Each number is 200 + 30 x the weight over the matrix's rms, rounded and kept within 0 to 999. Layers, rows and columns count from 0.

# layer 6 attention value, 192x192, rms 0.115, rows 82-115, columns 48-95
213,177,191,249,256,215,203,206,182,190,196,193,154,157,228,213,172,225,196,175,199,159,194,179,145,172,197,204,228,180,174,219,195,199,202,195,204,231,220,226,189,192,159,164,229,215,194,250
177,220,234,173,199,277,174,165,189,243,212,218,132,208,216,239,207,189,208,233,236,226,192,190,197,212,230,172,216,223,179,181,186,133,209,220,234,215,187,211,181,222,176,137,212,211,180,200
153,145,183,215,227,146,238,233,224,234,201,190,182,225,194,168,173,187,250,180,218,155,165,165,160,193,174,218,200,172,188,195,226,206,215,152,262,187,172,209,175,221,243,148,189,187,210,213
232,207,258,212,159,248,205,176,171,185,212,232,158,173,232,200,166,232,155,162,182,228,220,184,200,210,187,167,233,189,222,175,215,215,183,216,224,143,228,174,167,210,170,203,149,204,201,182
170,183,216,229,210,210,177,168,187,223,222,209,156,251,158,146,157,225,143,245,183,228,238,228,229,183,217,180,203,206,257,144,192,168,211,204,208,158,233,220,198,220,211,215,197,180,194,190
131,236,130,238,242,158,213,204,185,199,212,246,168,212,186,185,218,225,178,249,174,183,228,241,169,213,208,152,173,244,181,195,187,228,196,239,190,189,205,184,185,163,167,168,165,224,150,147
185,223,173,200,222,191,206,203,177,194,241,175,175,201,212,213,178,217,163,223,216,180,190,198,238,217,183,169,144,208,198,181,199,169,193,153,210,224,159,179,206,215,234,167,151,172,235,200
199,199,216,175,209,152,203,220,245,186,169,189,219,208,230,194,171,185,246,159,198,129,177,216,160,206,218,163,196,173,217,166,212,140,202,179,176,198,198,191,167,207,242,167,178,159,164,241
193,207,167,223,186,177,206,181,200,190,167,209,162,224,139,129,229,191,189,234,181,193,171,235,174,217,145,200,162,235,170,199,176,211,240,212,221,208,224,163,209,226,153,221,159,160,217,215
221,234,214,210,213,221,181,201,190,237,227,204,203,235,145,187,198,271,153,281,230,230,178,229,184,202,195,223,197,179,181,185,158,249,183,181,195,205,168,150,195,209,156,210,229,210,210,198
228,199,177,193,216,197,196,196,204,195,165,234,235,174,162,230,170,233,231,215,209,185,185,256,222,226,207,179,192,229,204,154,200,233,224,234,227,184,231,228,176,165,174,143,221,202,253,243
216,221,158,228,223,216,161,220,188,224,190,215,138,201,208,214,196,258,193,206,202,202,204,270,173,181,205,169,214,221,222,190,236,202,193,180,244,198,216,217,167,206,168,165,170,204,219,228
206,165,233,207,150,170,236,233,248,196,173,219,200,144,202,227,184,160,254,157,171,210,224,200,239,220,154,200,223,205,186,177,261,206,212,241,238,237,230,231,171,210,207,214,246,225,225,185
181,158,240,177,186,193,245,210,200,179,201,180,265,166,190,212,205,163,207,119,219,207,186,151,207,185,155,209,198,166,241,225,177,207,172,210,224,177,243,216,228,243,190,218,220,234,199,172
180,222,182,252,183,159,197,233,202,141,212,195,250,169,246,217,192,151,263,204,210,164,188,231,231,234,179,247,162,200,188,228,195,144,194,196,205,157,193,222,211,176,194,187,207,225,171,200
202,180,167,160,163,215,210,219,227,225,239,198,244,172,224,186,151,206,272,205,195,195,167,224,175,200,160,245,142,161,218,219,233,231,166,171,161,208,162,228,196,170,221,221,181,228,187,146
179,242,233,180,164,242,192,221,174,240,228,189,202,208,185,212,213,206,210,175,178,241,231,197,201,185,201,227,226,234,221,168,229,188,211,222,237,234,207,249,218,158,188,182,208,174,187,167
171,209,202,207,219,143,182,181,212,200,187,186,178,252,229,167,212,241,172,228,201,187,235,204,151,182,240,169,177,225,234,245,144,139,202,214,209,200,213,212,162,202,149,228,205,215,209,212
150,245,203,222,161,204,180,231,187,222,232,152,173,224,250,164,135,159,177,208,239,184,208,166,225,192,189,125,156,205,199,221,230,184,187,153,171,181,188,145,201,249,268,184,166,171,169,199
192,155,217,197,189,214,219,184,172,226,214,222,204,142,204,199,148,188,231,221,235,247,156,179,185,244,150,211,160,166,164,240,202,188,219,230,263,162,173,206,202,161,258,217,185,227,239,226
149,196,237,220,184,164,180,222,241,237,212,178,184,162,195,250,230,144,202,129,190,202,207,188,229,200,213,234,185,203,191,235,241,206,234,228,285,220,188,242,226,162,196,137,228,201,212,215
143,189,171,196,219,227,175,167,226,215,222,223,172,193,203,189,198,211,243,216,169,211,181,184,153,193,202,234,181,221,193,197,206,251,191,241,307,194,186,182,162,210,184,150,239,149,214,172
187,214,155,181,220,172,226,187,172,169,178,235,207,236,229,195,195,187,197,253,180,201,189,227,204,218,198,135,191,191,210,122,205,212,237,186,128,195,174,202,207,234,208,203,156,194,176,133
184,228,187,177,212,220,192,207,193,203,236,196,163,153,231,248,236,184,255,164,199,257,182,159,190,191,195,266,219,207,153,265,209,187,207,177,222,201,190,204,217,204,221,195,248,235,190,176
212,232,214,192,151,207,216,177,213,251,239,209,249,222,170,172,174,202,207,281,218,234,184,195,204,237,156,162,186,233,206,181,172,191,172,169,186,193,203,176,207,185,168,197,220,193,208,212
156,214,204,178,161,181,174,215,129,203,254,213,158,212,195,194,153,155,212,266,204,180,195,180,228,216,139,155,158,249,249,236,175,166,218,192,172,218,218,205,154,246,206,207,153,195,243,225
159,168,249,232,193,182,190,199,220,181,160,226,232,220,168,239,172,142,201,156,222,209,225,199,210,181,205,227,180,156,169,186,212,191,187,231,256,239,240,204,200,233,211,183,202,208,220,221
195,242,218,191,207,195,168,161,181,243,211,223,222,208,191,188,212,241,182,187,231,228,200,235,217,146,209,199,169,177,186,184,185,261,197,166,210,177,196,163,242,124,204,235,252,197,178,171
272,228,226,158,190,262,159,226,141,203,210,247,220,188,182,200,150,187,161,225,202,230,202,214,239,241,194,270,189,176,229,208,211,231,200,192,250,188,199,198,215,216,130,196,161,182,236,187
205,193,239,252,176,144,202,241,186,162,189,130,245,200,201,226,213,137,212,179,231,188,181,155,223,234,155,239,188,167,211,220,184,163,221,226,215,191,216,247,190,245,231,180,215,226,178,202
222,196,195,202,142,160,192,195,216,185,228,152,252,213,257,232,224,159,203,156,239,225,210,247,169,191,239,204,196,189,192,195,188,139,176,173,211,179,149,227,220,237,248,151,182,209,191,201
199,245,198,182,167,173,158,183,155,245,176,161,151,249,212,178,167,263,167,196,215,242,226,209,216,207,240,232,208,245,195,227,150,180,157,210,216,170,174,196,200,181,173,161,208,191,171,201
225,193,228,189,219,241,200,211,155,207,213,183,184,220,210,181,235,230,170,245,175,184,213,228,169,235,235,196,190,242,183,233,227,235,156,167,172,237,227,230,204,231,229,224,188,166,202,190
199,217,232,238,143,181,223,208,178,178,224,121,192,185,242,226,160,171,188,145,198,170,202,210,168,195,214,194,155,206,194,237,228,181,171,155,193,164,212,236,247,192,247,159,173,244,227,212
# layer 6 attention output (transposed), 192x192, rms 0.09, rows 82-115, columns 48-95
208,216,181,191,234,187,209,205,182,185,273,222,194,261,178,150,211,248,200,283,192,210,207,161,281,223,197,237,157,227,232,183,219,216,194,176,165,222,218,207,166,156,195,205,178,219,215,213
147,236,178,295,204,169,275,182,245,227,222,199,204,166,192,247,174,186,215,144,209,219,227,177,224,207,223,185,223,201,193,234,172,198,212,248,190,205,155,221,242,170,168,224,163,189,194,203
243,221,202,183,204,208,217,200,262,226,233,250,119,189,227,174,192,205,204,233,198,217,166,206,219,170,204,239,202,168,232,152,179,193,201,197,215,248,200,172,165,219,178,207,219,210,186,211
166,222,207,218,196,161,204,196,219,188,193,178,182,235,206,225,251,180,187,254,224,178,243,180,197,234,196,149,189,263,220,235,193,221,233,137,167,224,215,222,207,163,267,197,235,184,219,195
221,221,224,226,142,229,173,283,245,186,155,231,192,184,193,186,213,147,200,235,220,184,210,211,166,240,196,155,207,231,209,198,185,216,167,142,200,194,171,222,214,235,233,261,200,219,204,168
243,185,226,189,174,178,268,178,157,217,191,165,250,174,159,232,209,210,164,207,209,226,229,145,153,178,213,164,190,176,182,232,149,176,184,232,176,188,226,198,208,219,204,100,183,263,179,234
193,195,220,228,174,181,182,225,165,233,218,203,156,176,153,196,187,176,184,171,229,180,179,208,206,197,231,215,256,202,201,233,219,190,176,152,159,193,213,219,179,183,188,202,195,248,177,245
205,139,198,183,184,266,200,215,226,217,246,187,153,218,182,230,171,198,137,212,163,226,190,164,174,164,181,231,200,156,164,230,148,198,146,251,211,225,196,132,200,235,167,190,233,237,191,223
282,193,182,240,179,222,204,191,143,168,240,171,209,184,174,160,178,186,251,253,157,256,217,148,185,183,207,172,256,187,232,161,190,158,216,195,210,186,226,201,229,256,239,145,222,183,184,202
224,183,217,231,183,139,168,272,223,161,202,213,201,211,217,238,231,229,253,187,223,213,173,185,225,185,186,211,235,219,186,229,220,186,210,150,171,190,216,221,190,219,241,234,202,194,183,202
242,222,161,203,214,190,201,212,259,228,220,193,181,166,217,213,246,216,173,175,140,225,159,167,218,193,198,186,236,207,183,254,202,218,181,209,192,243,252,182,238,208,175,242,199,202,206,146
220,237,216,212,214,184,247,230,207,241,191,207,219,184,191,232,251,176,203,220,176,185,185,208,200,216,221,201,220,200,186,227,192,195,167,167,164,176,213,221,249,188,222,207,199,234,204,194
216,247,141,172,241,232,239,123,183,182,198,170,219,167,252,163,211,242,196,236,157,208,187,196,224,181,176,249,210,203,215,175,223,218,249,222,195,247,235,171,179,194,142,147,213,186,238,217
170,255,152,203,224,218,213,137,186,200,233,171,115,259,193,178,158,214,197,235,250,174,198,230,188,244,159,233,181,212,241,152,236,223,203,197,240,262,178,149,167,184,220,197,253,164,227,214
178,217,207,195,191,208,256,213,197,218,291,186,219,200,246,195,197,212,199,209,206,219,198,206,195,241,179,224,187,174,173,204,186,224,222,209,215,246,165,232,179,194,169,192,181,172,174,284
173,194,224,188,220,205,171,211,187,173,232,215,181,198,203,137,210,206,182,212,244,172,214,192,231,153,163,207,191,241,220,208,192,227,234,176,206,246,219,166,165,205,183,174,228,220,211,238
158,209,159,221,224,196,203,196,214,224,141,212,193,183,224,217,188,206,194,151,192,198,241,231,183,232,213,172,173,215,240,210,222,202,211,222,193,158,205,240,187,204,197,201,161,191,201,193
253,223,242,194,175,221,262,248,247,187,227,243,210,191,198,182,213,196,186,206,229,182,143,215,164,214,214,187,228,207,169,197,159,207,193,201,205,218,149,216,247,201,235,239,216,234,162,257
166,177,279,239,186,223,172,274,239,216,219,202,154,164,199,197,200,148,186,236,236,220,228,184,209,214,206,162,201,178,196,177,170,234,151,187,193,194,197,247,198,230,174,172,203,225,154,252
219,246,151,231,156,155,209,217,297,237,229,192,156,204,267,203,200,235,245,217,153,224,135,144,251,185,205,198,223,234,208,206,205,238,191,225,217,244,199,173,191,195,189,187,245,206,206,154
220,237,160,199,222,244,225,164,225,226,174,210,181,182,250,186,206,245,171,186,196,239,190,258,219,214,202,199,192,180,217,194,202,185,266,239,233,223,179,168,143,171,184,174,216,153,241,186
231,225,135,316,182,176,220,192,216,250,235,166,160,208,234,231,195,177,239,192,171,209,235,215,181,189,220,189,227,214,186,213,195,200,244,193,161,197,232,240,225,183,196,187,224,267,202,218
194,140,218,201,177,238,194,225,148,233,159,213,226,169,149,224,236,186,180,161,170,200,246,162,179,184,234,221,186,149,182,226,156,160,145,197,196,172,241,194,233,214,183,155,221,228,200,196
163,210,183,224,217,166,232,179,235,215,229,196,179,227,236,161,185,232,232,188,215,200,197,187,236,183,197,229,195,206,177,185,221,202,259,178,212,231,202,200,182,123,186,192,204,185,214,187
205,238,248,258,163,182,202,279,229,177,204,196,211,175,233,209,200,157,235,186,179,198,189,197,187,219,182,173,241,180,209,201,177,224,207,167,187,199,192,223,219,270,190,222,196,197,135,182
167,224,225,289,154,241,206,264,285,214,230,173,184,173,188,190,175,183,218,222,216,247,238,199,213,226,190,168,223,189,192,181,154,216,198,142,259,208,158,241,226,209,204,249,245,191,174,182
245,205,140,159,204,209,233,139,207,191,200,165,194,237,147,201,140,224,184,179,173,200,220,209,203,190,191,263,184,182,202,197,242,213,203,195,204,205,228,138,168,185,177,215,226,195,188,195
231,188,218,164,203,208,172,235,195,172,94,272,206,191,173,205,212,184,192,131,248,173,186,193,183,203,183,169,206,227,213,223,202,153,227,229,174,213,181,200,174,202,243,160,180,173,227,188
168,229,185,227,201,170,187,223,203,171,228,169,224,244,202,213,182,203,220,190,204,197,237,216,214,213,204,198,173,216,217,246,220,232,228,174,206,184,220,232,211,150,239,208,199,177,173,186
165,215,178,153,188,230,227,177,242,207,251,216,199,192,221,171,150,205,174,212,203,215,190,229,219,223,204,216,172,209,216,209,200,206,160,173,258,252,205,154,180,177,182,261,220,166,209,187
105,252,237,160,205,216,196,207,176,211,198,224,198,213,266,191,182,163,178,189,249,154,176,280,193,247,217,244,172,212,191,202,211,226,220,174,223,172,152,221,198,179,182,260,172,169,197,202
123,227,219,187,174,182,210,252,215,217,190,219,192,219,208,244,194,144,225,160,218,148,192,269,168,247,222,197,178,226,198,195,229,198,191,150,205,143,156,248,242,198,218,287,170,202,190,192
158,187,223,196,212,165,204,202,200,223,217,200,245,258,206,238,187,175,216,184,187,175,201,219,239,203,216,213,203,191,182,195,241,180,178,179,175,99,166,192,209,194,187,206,175,187,141,230
125,195,220,163,240,224,180,259,220,200,272,248,161,215,238,150,188,213,161,254,213,203,208,190,224,208,194,213,187,157,225,187,179,255,183,205,230,248,176,198,170,194,184,180,203,155,181,246